config.yaml
n_layer: 16
d_model: 512
n_head: 4
n_kv_head: 4
head_dim: 64
d_mlp: 1792
vocab_size: 34959
activation: "gelu"
norm: "layernorm"
norm_place: "pre"
norm_eps: 1e-05
positions: "learned"
qk_norm: false
attn_scale: 0.125
bias: "none"
tie_embeddings: true
parallel_block: false
init: "normal"
init_std_qkv: 0.0296
init_std_o: 0.00741
init_std_up: 0.0296
init_std_down: 0.0028
optimizer: "adamw"
lr: 0.00104
beta1: 0.95
beta2: 0.95
weight_decay: 0.31
lr_head: 0.00363
grad_clip: 2.0
warmup_steps: 276
schedule: "cos"
final_lr_fraction: 0.1
batch_tokens: 131072
seq_len: 1024
doc_mask: false
train_tokens: 790600000
steps: 6032
dataset: "wikipedia_en"
Each number is 500 + 50 x the weight over its row's rms, rounded and kept within 0 to 999. Layers, rows and columns count from 0. Numbers have three digits each. The size before them is the row's rms in percent of the matrix's.

# layer 5 MLP down (transposed), 1792x512, rms 0.0311, rows 1203-1309, columns 64-127
104:431514445513440506587547530485513710575485444536569614508437529567541506541543437540446508453451501503496454495481419500512469532504474552524511485590481571378517461533440552464417519435561540
098:577600544464534487490498561474578410516549473472505506606525503394403455486498454517472536414528532513502471438540517494585524576506504543501528623564457563474545515609348492534507505470576438
119:467449524442514531484577412552639448481608478509535499486501532589474541433585519442398496511473476568501503561528507487584508487431493490496503473418600490481498429445489474450582447475432480
064:563565472439380545512517463520476591458408550458439499526514541553512475588465518519421543499460476455590544513509482502484417468555434558445508476430523537516528499504524495498554484494447498
115:469466528435539424483565411533468426571535530571530501454554488541451500411569506498525438492499437510556420446486493544560497513459530381458536487459472414469597503492604557469449499469473553
102:420494485503459519574550537433490500495434600458537448472564549463508467539461473515439542526487571550538450495536523493586420455437585533507506612541409552525537508435494636533589494568531379
146:594470420485490508436470538627448543509450470530506483545545539497480472466565425504477494496493393450528443521472508492453563462490524437552539507479590510454459513584509454546482497466392478
123:555369402493556495472483466528580419427416473524558428588516414480538545530513487474539488471513541437511459511541537489435458464593480476495495532500534540513496519518510418524491498506478433
090:413531530451402512489531491541418498429554510454499515479471375452428538553476518563532503493528461457447543526444456541405546547517517581560415509457466491456567502451578524559434519519415567
089:391493483529581506456530469568430467531551514520545474578557535447438515525493471512626557490508551536493434587501536549532521567563418497480548481463495439477548461456501490508551635501451454
098:564523547486454493455600515582553496430548473528572585550516513549547500514581487540553503520541603554474438504529456487465528464499451465523483559478495578583431466449480576516501523453562584
103:496538448508589514578511514502528487568552465507618422468455452517495552536558493441520513497564458537500502559473529518566501478569486423489434518610525543465544467443528463456559488468465486
094:525598500505548518503548470545509479485553509517508565524568521519511532542624508482488551510566482583472518463472470554572551509462488444521514558597555514569526545458469505559502542511427424
065:512451602400557511514449484517583474466540584447573466543532489508554545541453503534511462546524507382508496475480412446469475444525525512518451516474394428499509521578546578531488587562428476
097:463421585447533574514484587485551427491513479425486429480535469508520578494457516537385499469564406499526456407414486495480419544482497447456493496458511472524552529541400544502524424592466432
099:452528506531570448429498532479477565479536495445449471450517451476547367525522539484494472448521498496576519432499524533586478494485570469467542224591559446510462447488527558524507462503533448
063:574580409548482534470476557578570488466417451567522533384452430516508561439591584567538475503574380363451487558525504480515508496495544467519550593485556564572540569529434495495460563604518468
106:421487431442426515541451534480506537515611421505498482560427543452458425528503514521400501475548401525472388520492536536526542592506524606523469419501519546404455479458530402453503553471472508
123:488473496514432518517463429467535483440544506489551596441430534521610539525516478419467468485535384484524466531510492500452521468549483465526479591537454477463363475473566590505558546504514500
119:478485485444511462462529515495572488553501496494601577436435487552455497374557470470442447536553429455567538481440551482483455544553442516476475467496514595529478479565532494505418585477454529
097:606489438531591577513560540546549476572500522533533596550574637496520564490619438498517563464539531494553425463469444518557476556447483476462467473573480493502469578477544538408529492466524390
076:584448519428432342523385438459477466471537501416468444537505561481432479514502507526484511473488594418588533534466502438540474410449580526450618487456462505536495547547551539499594480539576490
110:474404511441475455555493642523559560479546555515406617616563473499468524489606457491504437522547474490552428469422518559462517475503486436563544542489493422425518580549516403522503508499500455
079:450522473451550485530513581479544425529512518423445518474532494503530474471497558472548608587526482486462447443495508477519524529535496525540521521574490513568469418479466565499553548532441577
137:445687462474421527407535509506521433606488499454452458501540414425439438521476485423456524484468483480475496443433522562619536480495464473422576484387488531481517540497553491497528475474526471
075:416535543457461535468462458561567546549558573492500521453612453572560508545510461509506472494504447459497599550453543510543465409445508527518484519457447528478496442518408618527512512439524463
076:496489504465463536539527416485467505539411500499469555488425546558394507588455561558476492506501533410522647530442431440484463496472504543610479488426481543463514445477561490495568603493560518
098:538425403461474557508464602555504470399529480545560586536558479559515445537464518556411473590483577419463437424419390479556440508508509508550586491516542548494498525536484532535537520465493513
081:496456515502466529509432428561527518546492501495525455484489589563573515474447459508512495547415528339537450477477499524489536505540531434482538519477461602534554538363605533505469621486469463
092:531508512488491511379541503421458537551590556531539472377542452507439487571601486416460461485559572549493467404456532498491547391483524501419397498504459419487552505434532535515488542490418444
092:497554458491545534529481474549442511575539411511565556511477482504523458579538512490480478516618492518414521509512575455549595585396577549455480554551460531546523440480504514428521565472499565
086:508552479497478523561604534503454481536530558538548503555624411516453401562572509532596513501509476496522484504510460532547440543452510519462456560577415526548551462485399471439498522502598470
102:599445433462503448486538492541488451557530587565501492513496438416528503500561595535539522437471473523513485430456590519503391546496469472461493495448556538453506551582463501548479465441436370
102:482496550522607505483505503398470538468546482548553531486510538468552561539541470391392478590530424672539450528443542426510504392472549498510452624511459442518519448485511555482489514495478401
071:602502409449593471459488478580426491474476532510520528503596526404471478432522511482580518423611520577483540477434431489553423466621502480543410506587459504437521535479472534492529466467536489
117:493447439501418455460518528500516447481463398561478537446447534524477489465472516398424483468472425511529482441496531635545477447496583554511645539517484441509514494502447550436520506564481397
107:479505525496566429393556429481454473513514482590484467562440473448480547454516553556499412436521518566448517488566487510556478644477487544533452458460570498444463542561493416354444500475563525
134:478498588516586423464530541548472511525550464555567493538512521405504525472595552569529499569573569569437530511457601411489490496511566455577476478600531492484512508448489494474534476453523549
120:486490503523502530474472474484547392481550495489574417424545496527475440593492448485448502527513510459531410484505611454487530508502524497490531494485480482530502566486469545402543482529503503
102:468470486466488535510515529469491530488423498534387558484388568393528402420611472483445509489519473416505551483506533616492466535438446468519388486490487553414477440505543418440533540509473508
063:569451494537511522623490478532529527495483544397537531485514556523519517531442483538486548541445569517464523534452418531441475439440445478521515869555455464526532554455452478505570467530507485
114:472497490527430460515467570577540541492494455536445503506491502547512564449557520613424535498534436409497503477519538470418604502425466514486570479582470494486514450573553479452432503456507470
091:529530526478504414420492544509402531554489548524464421414474453623459389509534599558525465400506519370501463546484564526517546533563491397397507519534451559451487461463521609520458470496453506
107:433471512490410466459601518529447461460492487495511520416483484462519429484502509453354587552549567484482439361511523556541473610467478506441537443654589524462529553373536478547400500441464420
099:506584430495469506577498471485421602480579535508603548559508554482456462506473497519527502491509591509512419467548484380525560582465561522540372527536472529489496514505485545492480538545611545
116:529507519530502482422530412450399543446527508519583536491435581635503475517497547405457592529464463532532516495484486417514551484488482490548468473490516550531445529495493622529413481431560471
051:560499514594500489603531477559567538487486555408559555456543621523495603536487468505483508583428570468455488551436460490384484403442469475557546639517441476580472544497474478504591474537501481
111:569461452482471589499526493428522488536463487462480506553550506337436521463499452447458527594497406477523480473482457494421485476631521452575406480529499506542510407512463482494512563529590429
072:494420382456450557499509445432553581508399487509551456498409528508502464410406399609473523463537532425474520514587542510517462517448528475469510482533494481437515513413495443419541466468596435
058:563441468362527542487464483421568576542446488520448508515567480539491504514486501522546546440399607448494402465531590557562482446515502464495457495518463523449550496494496475493476508542491597
060:565498499502386532513654477431590455487571473505533455441499468487541486504569574535497433487525416482539533399566503511529613440503563544499514585439516532541488482477497564528459353411558510
081:454539546469448526565489560495550467493499558414523506517594528518499507590512515492509491405571560430537536428531468525481580574513535526564547588481513510477582473485472542534489528502486439
120:533500504501413566551476457543569422444442539487511437464476434505514486496415404461519508518427504499514559482483549549485591521519553550554492500481493554560475494373481493488511543479491464
073:531494431518522511423531475490537512457492517510592495541617495535518528649513558550496561526572435545422491471466568508557578429538487447424517508522469488442547420471493428501517610460533413
115:599473499558455463490500465506486416514559421562594520514483462510495420494514443459463472419433503537551408495606536580546546451488480554515507480482511446463510520596500514376476493493512484
064:463512539542553528495591602496563524493476532445490551533538482601505496488447565523415459513475451533487586526530489413425477505389444506536481615445485506534531492525400543490514498426461409
112:478507435544517454524476467526492466578559506550520497533484468421512537472485489491539473446521530474547513430525508497601532650531583547467439344465471524454461471490545424464466512546546580
072:437563514489561506563554516473547505420440498511554538585431466629534531467517480447543418453360591545474387449646405519498577472511463569531578465451554387553501447402538545525481413488510496
069:534534530485513497501467528461516482590499557545522464411471541463568467509507529538470395515458489538516517454459526490433528567478478439548542483519582509542512597457589500503545517495474527
043:540506480429594451484593391562501430513469480506530437496548518548492564503611477556490484475534439553551465523636536438504454535518492622502464447453517477529563465482568475474525468459545511
061:538426350511487552450501482536532514547418512512503472522496520515466450404494394475476576545455500472538496481500510494583483548440504633557513510506587517428504540442524481577495529478503446
091:467581608558473454463554478549544410472447480491503452480534370488540567551521581599447524502506448561470474487449442488549431549505498553507502376463536573506587594522494523473447488516539491
135:502493442463481513563443535399607502440474485534474513535506502472511485475559462586460517546520488558460582619515571522543463418498452418521428499551589576504475490424445387487478497528471477
085:506485412522419503497474634500538420565443471499469503520536506482475493519466529507451553476626423507518531468468512522567506405506488539464519491493608462432505494418574462633500480450498477
059:547589460477461546587588526471518372488394536475530495441428446481520474484514533394406560497570565546463564442543572497629402503480498531465387521475559467510546533457614571486526519474524510
101:516549425570516522417541512462428511458523427558531488555400540580465494450505581562423539461475402426545532460517509514540554547516551495451530431488513422523471498550562495431505456467479566
074:496581457490616483468549525535397545503548506503587490529567479511464498610522479567452547486477591508466519527477508479556559557403553489510573588554565447551526534493438523462524577518482431
092:465539521466447534464531531424513458411550561490507483495540533515443520470509457389469460597430513508565435499566510553520523446464491492486470479448562448558524514481480514508506491462497394
145:509445535507444489481576475556512496582464558481511479583546514403466471525506423541505517465527579429460473419468496535530508462606615453453405526538578496562505471490457501473570588512404527
073:486495564602524458528547468509478505445527541503610492539534462460555537583487502522554456507528502481544557562539551468513602499553488519559525487421537435548515578554510545472462445455444486
169:510371518486547463500513505420435528505475527531609523507543589486478517540476486517448577534362478460512436488437520398440489447566511458436551510554466541463437440535495454462418567452491497
102:514527504496484477464491448436539440465545466493506487425482601499565571552515571501366466505573479617546590480532537487558559435514549453529607593413517422514511504545525518567471473541436458
063:504467486448528373537571499554423537488459479464499423514550516506558419553472499515595456460469589428480486545519479499465480468487507469426466427598594505506532635449487470502505464507573577
070:466397478540468603516634480446470434436507489476578478433511441467466472520512573570504474439525558555591573584570492481570458457548563506520440522490513511500476483569481512393429541532531476
150:508469499446426472522540588550550485499500441578482498555446561493479490474484438413514494533442525503586439580554543578447467499479594532501591503395558440425466449526531503435468467521466455
081:527459559386473543444579578525480444520526466592495500454476568495461488486600481533390448472537367517510426439595551467488539478580548460452474546406503476538577454523468560482418515494474367
092:520468427461570514465517450421546418514572390529441438474440445503471435531390489551480412508547432592496499465428539486486444555476520497540577487508630478421454503577422517420466496496526524
074:590488502491561485432468446632604409469452507508556488558510475533463469471475553489527515492542506539563360490491551578486403497475508566501409526579460518515570564476449542460455556585509439
092:489503525473593506474420497505507458538481505482507480414468534556510466557416546515593463471510558557482320436467531486532547560495580516518570435503537421495591471478549564439396441416570527
041:505576561443401474471527537479564449592580458556514454523606529578482550527571499508521583549534547508537590477464474389503477521532541462509456475454506441498586451518529526439559497459522483
101:515550536477509491424493444494506535594474481422524483604455435485486448502523515475526462522500458464518581403513533457538468419505465538572446487473546574494530451502451536459470501450514537
108:437484439529526424496525484519495506568605474499525476486569495579481517446490519485454481441530622516567392405477545474546539450442540514492550436511451408468475492453538430493502457530507473
070:557484391587424537564574531487471469429545469525495545526472476453464477534509508492482461455493460600479470473483479569487492560399416474571471517475517356486467578467442448470447574544487446
128:490496500579421509516506558508499422453503458516536588452510444626504505531581543535439471483553468564468467471568508652493538494540548493552568512533528403473471538498530512470445531494418465
097:487542436446528552446523588448515471438524421609489498523479583440497422408495391483516504498544546531550422537478495513579576498492524532482586414481464514456526466493560556510489553504465487
086:584543523437423512495548543508562444475566506473526470431446505396511505520570524538515445452503397525487623436531490536556489437447455550430548526474495550564551535475496476446552531541538501
093:434450448473562501460472554569596506482506376603538480492454569572449489548549550542403556427523524459566538514516567541509526478551471508521569512438553523491471422454524518478522523485460514
096:496550402540538538546496583487557514474478440511560469504496489490569505530566508517498553545546501487498493600542540552529499432541485427543467503673499486493521443502438473432503481494467481
141:547595439436394521397388430500502434522489578570543409515475470456536450410573559543559456387474451483485477496533599493523462607543523557454496482518546488486530563471544500516447557432486510
097:518566484475575487508503535514421550449463459502510456540484441415463502462545484512464533567434484486489455469533498456555596483430508452544559525515461479578503481499526517541486420575463389
093:436545545481466537403391384521451484536517576510492515528558450478533409552460497499661584516444499549517410582446472413448453581453482568483545493505499461457556450486431505451640523443636448
107:487477457463510514449551373493449571530440449458484553465383415522454570554438533428607553544442520568479525504434500539523460440483578524449489502603436390463491433555471475562380477462561543
060:507525490392557486484580441488558491473470577487496483453507493477496456492577510451490502519474466466533566502506384536543441509534466373518487409530473441540644465548519434565492503505466492
077:477382471513419560511517527450551544433489525503523562416592503456563544700494470443516474528505599567509572456578498461504628545490485464521586499521480421473542539473541549541566625528379471
117:596473503488421439507523536492464494391548523569531468527514461499449490514557469553537452491564481519508576492569559516603538500532507516529464507527548413418524443483462519444462468549447494
096:472578493475492530523469532389451564569511577518483531484468499561449543436500446605470485524481472432447548490477474513588475518449511525477441331413444424548500535531571480485498491478449565
135:567546450482495572479603495609485465511569507463466583528514636489434549523596416486517527515541424487552472438474452470486503492511529544465443544564454582519524544524421538490570503426439472
127:507500516535455526502543524490528419428483469484534464485475631496438517542454496569466540489471401500499460518475510535472508435512524415601452505376514442566450409457512483503531599459609455
105:590521588541486526407579562458478477471482492498545431556515532478524485410552428573469507416597553470454479533544516506487531525506518494590562482541471569537545559529569529481537513518552526
126:508503520474563453520409511530484455507393518462467463497419414536573416584561509534588483482509409472491508414490500472496474504445366457503492500534516560449454491515478610477527399534433460
104:505496459466508466473520476501453509471546488570572538447412528525502527559479561512420435419542483555598490424477593407566533471457472498489485546556529513461514446548499484428503507417531507
083:488492542572557481490520530537532552358520398617617494476536467496500523560494535468445524539647506611439550554535437468413535446473576449586573480440543429486485499509464582462425532463547469
081:495544493364489515513515620530550584512473391544440559506391451491489470452602461498444449468527418558487470385574578473513494489556514554527505528470527502423521481511493532460447445452433470
128:559526491495433505483578563559448541459608478540601530546466432404555543478546520525510459551560454438480490485597523541559549514506531460501447464520535541483514535478443555484455507494507535
108:497550502557483478479486583506535489435492472550580434587443456502460420452540500527504448388518544487484518574580508484492552570465505585527442439515563500421561469547472402479419495523496499
115:466486499435413494550476545494520429507476513489523593521480563521482516604485476376557606483543570492511487514471478499541549440485463471526499507485545608592622443463541454594513559497537448
096:470523446525543509530535548604539451455498445559550470477450539506499545467580527491448545481502474499476424550556556591517539484588473377477499482588484508418543494504569415462403468492456477
# layer 5 MLP up, 1792x512, rms 0.0476, rows 1204-1310, columns 64-127
092:482461451633459625451442586448577480475604507555433558427441486452557521456468529483429402491528414511512457460546535522520533499548565567490520477406339536434494520586541516500407495495478549
102:543455459531538587503465566477485489492525467495460550452470470476525518415442569620427361525439400504527525472541565462448549493457562515493516521434426561550547561523435452418491498468460474
099:564480510514572568500611538504477430528466512556497474416365498477482469444468501501449507554496436516477422540582486564527510434461507492501436520419469576452496524508452473460421517455456569
104:575488507524471543460509551359509488409485506490381479541448522432558606500454463498437465542510536487534446506534528477526483484511560509495450493444461550462493425519408576516442521546436533
095:526479551651481520542467589478471488496538577422419569528456512572495539548508483508496464576516466483543494459591501510464632470527388512539490493483510518513466486477439471401515565511454536
110:466476514526541580464430568418570405391517453504403579492472478477538502450493524494439472537545456563456474360567514569545482540484515452467533504452514589515521433461456530544508491577486529
107:513508530523530524468507551462536501500523524533461493485475536514585506460507553515404490522563523483530489454554511552522547528563536484487499473402438593480472497523407512427413509481464564
108:483573571517480431446569542443503466475524533519568453559514542468523552432497475515470520523502502496574571506557435458467454488532425390481470480543520442541545497458510466487500505539425464
098:513445470606495493537525571409584552497434449524476492518495431489572500479522581539435469425519425460502509447578551578522513516530506493609420464532497531420518504553466516483459510453569578
106:552530544577491489465456543425526501457511521505449472529482509505533485492598583603429473514481498447503504418570556481492582503607523503565464465473356532460559502557401540513526478483483448
098:518538559556473575465485510408518461541542444523439487442382475427548551502497559571420449526507462466487482387482599479478490487526556477537494486438449564482466480527492560474540475536483492
100:547481476587464532438428532418538464503507444441492513478501455478600520466500537549458414501529466416508482478635641526522570487476531499457550484464458602449488506548454594477502481528462498
098:547484499514451460528514498555477404543525355616515472464501505543507472418561524518465466474493437454580386563518546480559474466423498533463469493482528436518528556500454516533494463466529471
117:501465529506536473554450502411497426515425552479464508559476461545476497478472496528438375360492491538559437375534535511548538561521512514514533463340561520442453446544541515350543436426439597
096:459491555564565540429604501511480447491534497503567509503488463380519481446434555580484516444551593553559552501601499480521536477599473579583454498372469546439479532497481503387479528547509560
106:554474509577487587454455529462543448491581473548445486470488520475593536487544532499424421499462466565513465453561571520462621468514540495505566502414454565518611472551440554530525499515455515
086:507427521628513526513557500465525492492520536450492522513537519484488499493409479466367423444514441408559564479496505480445526446499511476501448500519479510511513447485573440507503580509486542
098:493574487530445506482506505426563454437447511466455456537409536540537523524438607486401412536436524469476491402591525529495513493479478518524523474463408511513524462441429490448485447482456457
098:536540513520440560490558547472554467527581558516478509477481535522565510537535486535418444532515445488481463520541597522468449507538466537506482491468506497511532437530441555521535511557452461
093:522528485590485567473469525411524475454525444477535556457456458520544538464461590589413456471487498491516492417632609466539597496546435540431484504448480595510489492502432561425551510531452552
101:548428598534530599535492458489517427512507445465468536579491397440401518485421553486440510497513422458458514458549428533539535503552461502414400498456505498518539446484618467461589573558561589
104:569607473533435461470492562475541513434477471465510492519499535447494552472552504465418501564494482478568575518518570459488602508594470548479490521479492543564480456528447575508459494532470474
093:486512461484554566581423533474551442512523512506495508445412514393554456535470542490500486526579449529540485578502482513487617534483558572581503496578462556527545477558477572492550550565499538
098:549500492595490576531532593431494466535495488547446528518533469524490514491532552501400508503527486573493502476562556571475520541506563537567549490501519617513532433504475502495483496531514523
101:572529505523601552450532452485521598539503432460511438511431449509611504463478563678442540438513446510434523455563507623499516508445559516509499471448520547456578503468469478411485495474484523
100:536523585494443541491456464456584404512544482480510551453497499488459476519495443488477496571451445504514488448529511497515484552477517491497364514474533536531501364587546479449495502522516552
097:565455422546521553496520564425463506504579480539449541456443445530491476464474519531466388449517518483480563425466560572474553519509470558519514477474504546536585468444410516502485556521422500
107:562492531533471503502501438456466551416477528534512491474460517415521495486511481548503516546512523557415413561442464484433500478557474460567431480514476579501476520495415431440522463514541574
110:453543439560494508477451476471500469541574487490559459414399454443549489585490546506487533441470435563426584391488528572510511479495477515444509503441586479546485555555562528495525547492515502
095:555576509708448476490446566458547473471476469535456494473449547460527554532526492541390418554522479488463509462569540494489566484442481485511490534426504549527526486488463517514516480563441500
096:529527402619467566481567570403582504437493475557509490498473461495501591589517509504392472511511464534547489513527534503499538492511529567520559491428464552520568431474502558460472528531478514
116:461527575551423522481497474472533580536593563416533404552449463488425524481540499552416435472492476512477530480551553573494528446609477513526412499492438418563453369524421452510485473552472513
097:513491508537452530480495537411469464419457451510504524516520458440569551507564559551390405548482540511539470485570521516429593536559529508556465522462461496518463538497495482435507507497456540
107:547606557546458537469405474550566480485552546452469528442470489461520520447521541452537442502494479495418526510550503475513516447524471484552436503538518486454485464561461609537590489549485555
106:471532490521455516441493487428543514503507546577453478549510487477552564453497531575489468447518442537475449507548599433515585513561498510470506503509559566496467539569382517504542425584433487
091:504519485645522603458432574474529491473510512597514505459493443554520553471521543536444475494536452528554486516553535512539542501504488500561496474474462605484468461569432488503424469425563518
098:572532479556486558388458557483508439475555483581463601498495487507467531471503536581371390561565485550436463404600542583511587482441484533538525438468511520491545467532441535464487491505479482
128:535547444491569526440440520535526419521550511455485429511430559511609499440521513454497501525550391502421547477515415520469498459535505480529526504454566464464474568468428530417527451576404527
102:563566473510507613366486463454496531517434468517474469499467447525569541426550549586453506502410503444521569524537529478545500547513454429479406478437378601408486486571578530488484431524519536
055:512484522579512466405537546475540512412519481549494477538486490504532524397541527487491541449440494482561540431551516512543509571536593588495524240476474540460534458526420562449520558435587583
120:557454439558464525555613505449536487458479528485440473496490490459531525539539555479449422504529512549500513517465501545451505542458535566479461503548402471517503448572450484410455495552502502
114:521499549501452504467560451423510549513473524466537483469439532406597613493478570598524555469530336498397529530558507421482448423471430523417470497452439582426445495529462602439491464453529509
098:473519465519409517468559505418564461433493494533413507505483543476490555495552489555419419533446408557554578514495504561486563483489510509445551498460523493533512519555403483499493421550488468
086:524454508696460556541563546468538456455428492508498544512449490532500525480577506550426367547555441566533579471548599470490561420494499487551496476446494500478552474499500530327494491544480534
101:473503492568459614408501552410624455440491489532486466514443489511550553519478553522389426486558525544482471388540503494498558488599466578527450484452454539453514442470442501490418483488558538
052:492466533459503457466467483448489489403545541480513418492453504505541443414473563486466472473534499523441523465582528516545588568510593552486469232524487546432552477520480473463571528472542506
106:454473521504480473393589498456472386554570487469480543436555550465554535507418533506423465604419537471468412480567559556394496512533527516574494428434485516508573482515458536427461484524492476
107:484510477516483614455529536452519491531458581465400480507442497446558525451409533640520468431487416491552526544524429467487594508495589494574474499478497543450515576467463445456512430536487567
105:536501488532553476544474502465507439530465458533497474487507459501581537564468518589497533471448618548503521442569464517476446491550523474527406487482530559435450505625502461486615444574527528
098:564496447536440579459465549394530495474583486522436493414524529423549527515499527499449400523509479526477490414512552505444548480486538503481484468434466519544539500502465591461518493536462503
099:506512506567513539460528570444543465530451460552390474518458474519590576499602557504457478479495466503564525461547497474547513539512501506466507476441407612462493498536469615480474483507502536
131:554473549496485589462450465455552559522521446468493441483415451459548512413567479602475472478542403401608450471508469538475583460659467537559514513465544475466430539450428488480406504509417498
097:493466542540530612491416503488522483474518524565482525485438507505537543463523469492433387491442431450493539423636529513538548514536509490450528494439466554481452515516501478514509509494511587
097:475520614643407509465491501364508500501532504578422446382436459512551563491531517515468483479496438471525483426564518498536442483558573446576414480490456469393454513574454515465423428561568539
098:495476533580475569477509494437543490481523467479477572487481499462518497484532510571389472470467466533496469454599510537513555486523510538468485497496492628484526510484424520459494484543470480
081:500463415660494536519528555481529526515436515477475511475473610537481586486493515508481464471515547547486549460548480450455521444524478547520462511434442476470534440493518533524477520470483562
102:473454561606459518413535517464522498525484439499505525502490450461589531429516594545423475434598459442508483412613630501541585454558526521503452501471490538502485484483485550402511468506465543
076:445600560520487512513445457412493581501451557579420503511483475511519440460540501559477511479546527450458461432615506585504564535536477473553395465440520506547462417473522507450489482517491557
081:478445428510447482504459511478522439445485539522561475593499539512518457360565506476527604521498521474514470565558472543505486523581435489395525521479570509460565527425408611504511466504510519
104:495613479516489514510353550483529501518439437469517485544473446545514615428523522553501406479453465489465540516531564450488456402537540507603593476525545541490503502495397555520532395530442502
090:483562536632578516491484551453498527597529477474490500553518484516504542456436577546481485462497490484544534430523561558528625500621535516543451503447528579514545506536526461491578588481488566
099:570559525512481529459510533368457531510487503473495552518443515506525512478514478589468455526473459519475535433521603476513572508474509495554493488441422591503504436571538580478548579578340475
113:513516504533526543483552530515510438523532546434415511488477460418483569486445565592492533441498409469505609541490468510570560516537461531564449503402564532429534476484412447520352452507425497
101:577506488616507532512465552420585453515536488489477528496436504513538544468537495597429435510536424499487503433578572553537572479510524475482543513496510518506523491544435533431511499521450491
096:500570451559565621467500515515542436416503429645453531539456442514542539456446510560458456533492410572440500473481542492430549484546492570530537447423532556467437430454467594500434583511478588
100:515458491606451568465500529444569528501545506530421544490504478443556507508587539495362435548554449498540493426550564513475562499546538470474450523439464530488527469484468521474456476573430497
091:478447543559379573568561563466492453424494478495464542453470573565482544503487482496469467472537494500488581395537566529419575469469479489493530485414548503514574516462438523534479475516471444
106:501475500583470578500512546456504432508519497483460518457478501416586541556495589502460435540509419503497554400554518546532515473483529541513512507479452497514475468450464534444547551563503483
084:566489528555503538494496461531561492435521469555534438460497465461575581515529536563474434430533453536529499475557478477456542491547525498552504533488513530442464483526449563496458496475485523
104:519495491579524530464466519508509507493519569482514517496421561444537583530470633507417494463502508442611458388594540534482552431611504496579498487436482578469478456473372442542504530517499464
097:493498508548457560484522520443515492449502462497455497458518528542598518472514507510437395491478491486433480432533473581458614507505541526454471473507494533565523520546473535467554480547494512
072:540558530539408593562506528505546465500499498513487594449509499510500565421605536542485471531571443522546530480521493500447478459523581538561494575430533521501512526545455613509489512562447523
105:545444490606436624461443548424588502439537443538440505445476484449591531483551517534382454446498409483468485464537570547495549505533518480521561487419496579494546498439465544464519524539431518
110:470436492503467491447552529397504489477549579471491524399471470515585512498486613582427434466559426444472469427470545553536607495514551490535452454513477555540535472511488513447479463526530592
084:585521455540480551472509526455532469450560441481439449509467528509560595467498517530431452493477427504466479459557502469533538498516635450589490526439440614503553416520429608521437471510530428
106:590542627508543585461466544501520447535482480524433550531508440462526472407496523537473455514512535455522583526554503497581497528537500462508470491535498477466501492480421458494473484517554517
105:601492463484543547502550462386494524524578472501480480539453397446546559545503574624504487398528485460565515484510398628550526520503468495490454491446484467426423540549462445374451530454446566
095:613432593574453482439557518492581449448550440520416479450511517559567566443544460542443460472592464526503547517524499574492476485452480464537554479465563509475535588491511562510553441445429493
100:538467514572471574461467563452547484458539483523465532453483506455559518486515582575425439501510439495518464446611601526465568501571518469546500498456497542500588479566449573507461519471486488
110:530532464561445626528499527417582478540472579480483460537412523411526496464573533484472481443588541517540484483579534485507566525507525570458483495510388545524576552438425511492498474556566483
099:505573542588451528462498580392498476481514502519461490423458496489613563481522545492450451496581436516528496403631606531523597479532524442494502492512494555494518531510405566497506485530470477
104:544477490587506582509502568443532513469506540530436520468402517467526507493528600560407390507516430510538462477629535527479552472549557505499525483485483571509563506489470529481513541537476471
105:466548516553452600460514552419478497438513541546435480479505477420553630467584586547416486480521437527517539502522539468516500498524592436600430455430484467474483556552479580420504427560519585
094:459421599529471485469505480430529478493531534617421482547546548513496530447546509508449460438544425484552437418524484539527585554501560524553512433482478458457464429502497602443512453581423500
103:564469494537567486548545518469610450505466483473466527477431521504500589481638570634414431481522395526462518474560499474459550424477471456546509520485490518496513453457487546432474531472423528
098:509538507573468562432467609422501542433582487570457504479535460452528475485603492534400439434491505453541463454597605488501579481555471507553439483450523494443575507566480578533508615550502479
101:556508501516513573468545570403517512506458511538449547416448499502542549456534566541416458553503442539492533340541585535483509433513507521476488494451515546535512511549456508468534517523532499
101:574545520535571588491434534483504427449500493538535504523450518536510498539493495473390453458490462517524528444526561540505522532474554525477472503448557529542509443504498577479544545551551499
096:511444527629527500541489507449565540491618504534423570469497540509526593481517502522420465510562416537579476438541487516485540485511537524558465492485460574478579440488514595383510559532471534
104:498506588556460480429588452528545482461508504505482553456490470543463541529587534511420488491611432451495561533507566430535590509447488572487558521515550462427538491417485542515466498490402459
104:470485572563419441517542634499509566428492531431448467540593530483492542489576555481472443494510513466556489543539568568510524504482487563494578470546580554497535531434463417484391477570459478
099:480521491534470587491605575431546489441536485518497500534535494458549531409513492532426434502532530504495496489499444613505545516622465537446396510442458583484563487546518532473458425550494522
107:550416555557390541547482487561584526506515511540495510446451399557428549535521456521450462500606402560514480465528585509462509506477501526515510500540502503519514532423500501486471493453571573
105:524507485588439612524428566319532508510479425501430524444429506521511541513566548541488497452473405449520499508599512477494586537532527519520505478447377578502489507594488534508464497506516529
104:517461495509521589403529498481479449502546421553520529523475469537559538485506396504461456567460517567468429512513531399481464485425544542460463503438470454482449568543519493408475444502587573
105:511460479539598554478462582497591507522477439527450565448369454491560525493475570546404407461508419442533453427542510523491574558556512548476500484424489580457516533554536553387543461463483556
099:508503579555491535471562496469524529494577480500436533506462549540480512473553559578419447548546521481488527472547535529509565530512514539501533506454498549461538493530375502363455426546426544
100:451513499576525652455505636489500510510544466572429521490447483491556522423482586571442471449499430547523505465574598459480556419515516468473556470488496618491496553539469561482470540523520542
121:489590536525559525529535461507515539567438534497399409560443470486498512468459604541459435510536536420514545435537489524490588490510521491504528481558533488514478472565383462460453433539451540
099:524527510619500540433478547381507549406544459529352503451445461456582482428532519486505453520566448442520568421564483555537619553544540500558429490479456495488524465554509452489404527585467526
093:506535480577555588488466511468496497485481434565513499422474459470548505503481536588500484474484437475494476452543538524534555519574525493490490467508438627507458524567481536428465449452522513
087:520444485509531505479550604502491590467516436488361500529418507485451590446579507472462395502548466578548472435567551362436574500536559551528455518444438536475472463549505554516502451532433481
107:526500447546480622486428568387537425523461427558442524474449541505561531501555583591430468527513388562549518430554568482526613543545512624494593463468452580473496592605506519452581506559516522
100:560489502602449615550496510453550462516551497511511531492456468532585517416508523478362460474518356453503558438480578552499489518507506518473445488466419538532577469494433632508505520583393571
096:574545493574481532531511449474504486444562503512494489450474505472518539451508523546422404507471449516497515461558672556468571460467468509584495493475457562487468500481456485467478533505465476
101:632571472562430545465539541453534497525501516494436493484436500481573547436492550580427395513476434525469533453545579465490526541484514519492489465450510522502568575562474588477442517508454511
105:494574454569475505514535512487479489469546453505505476506509487495524527498510575526418388452466483500549551461549551533516552557533534433550497453472511576420493447614454528484507504488481511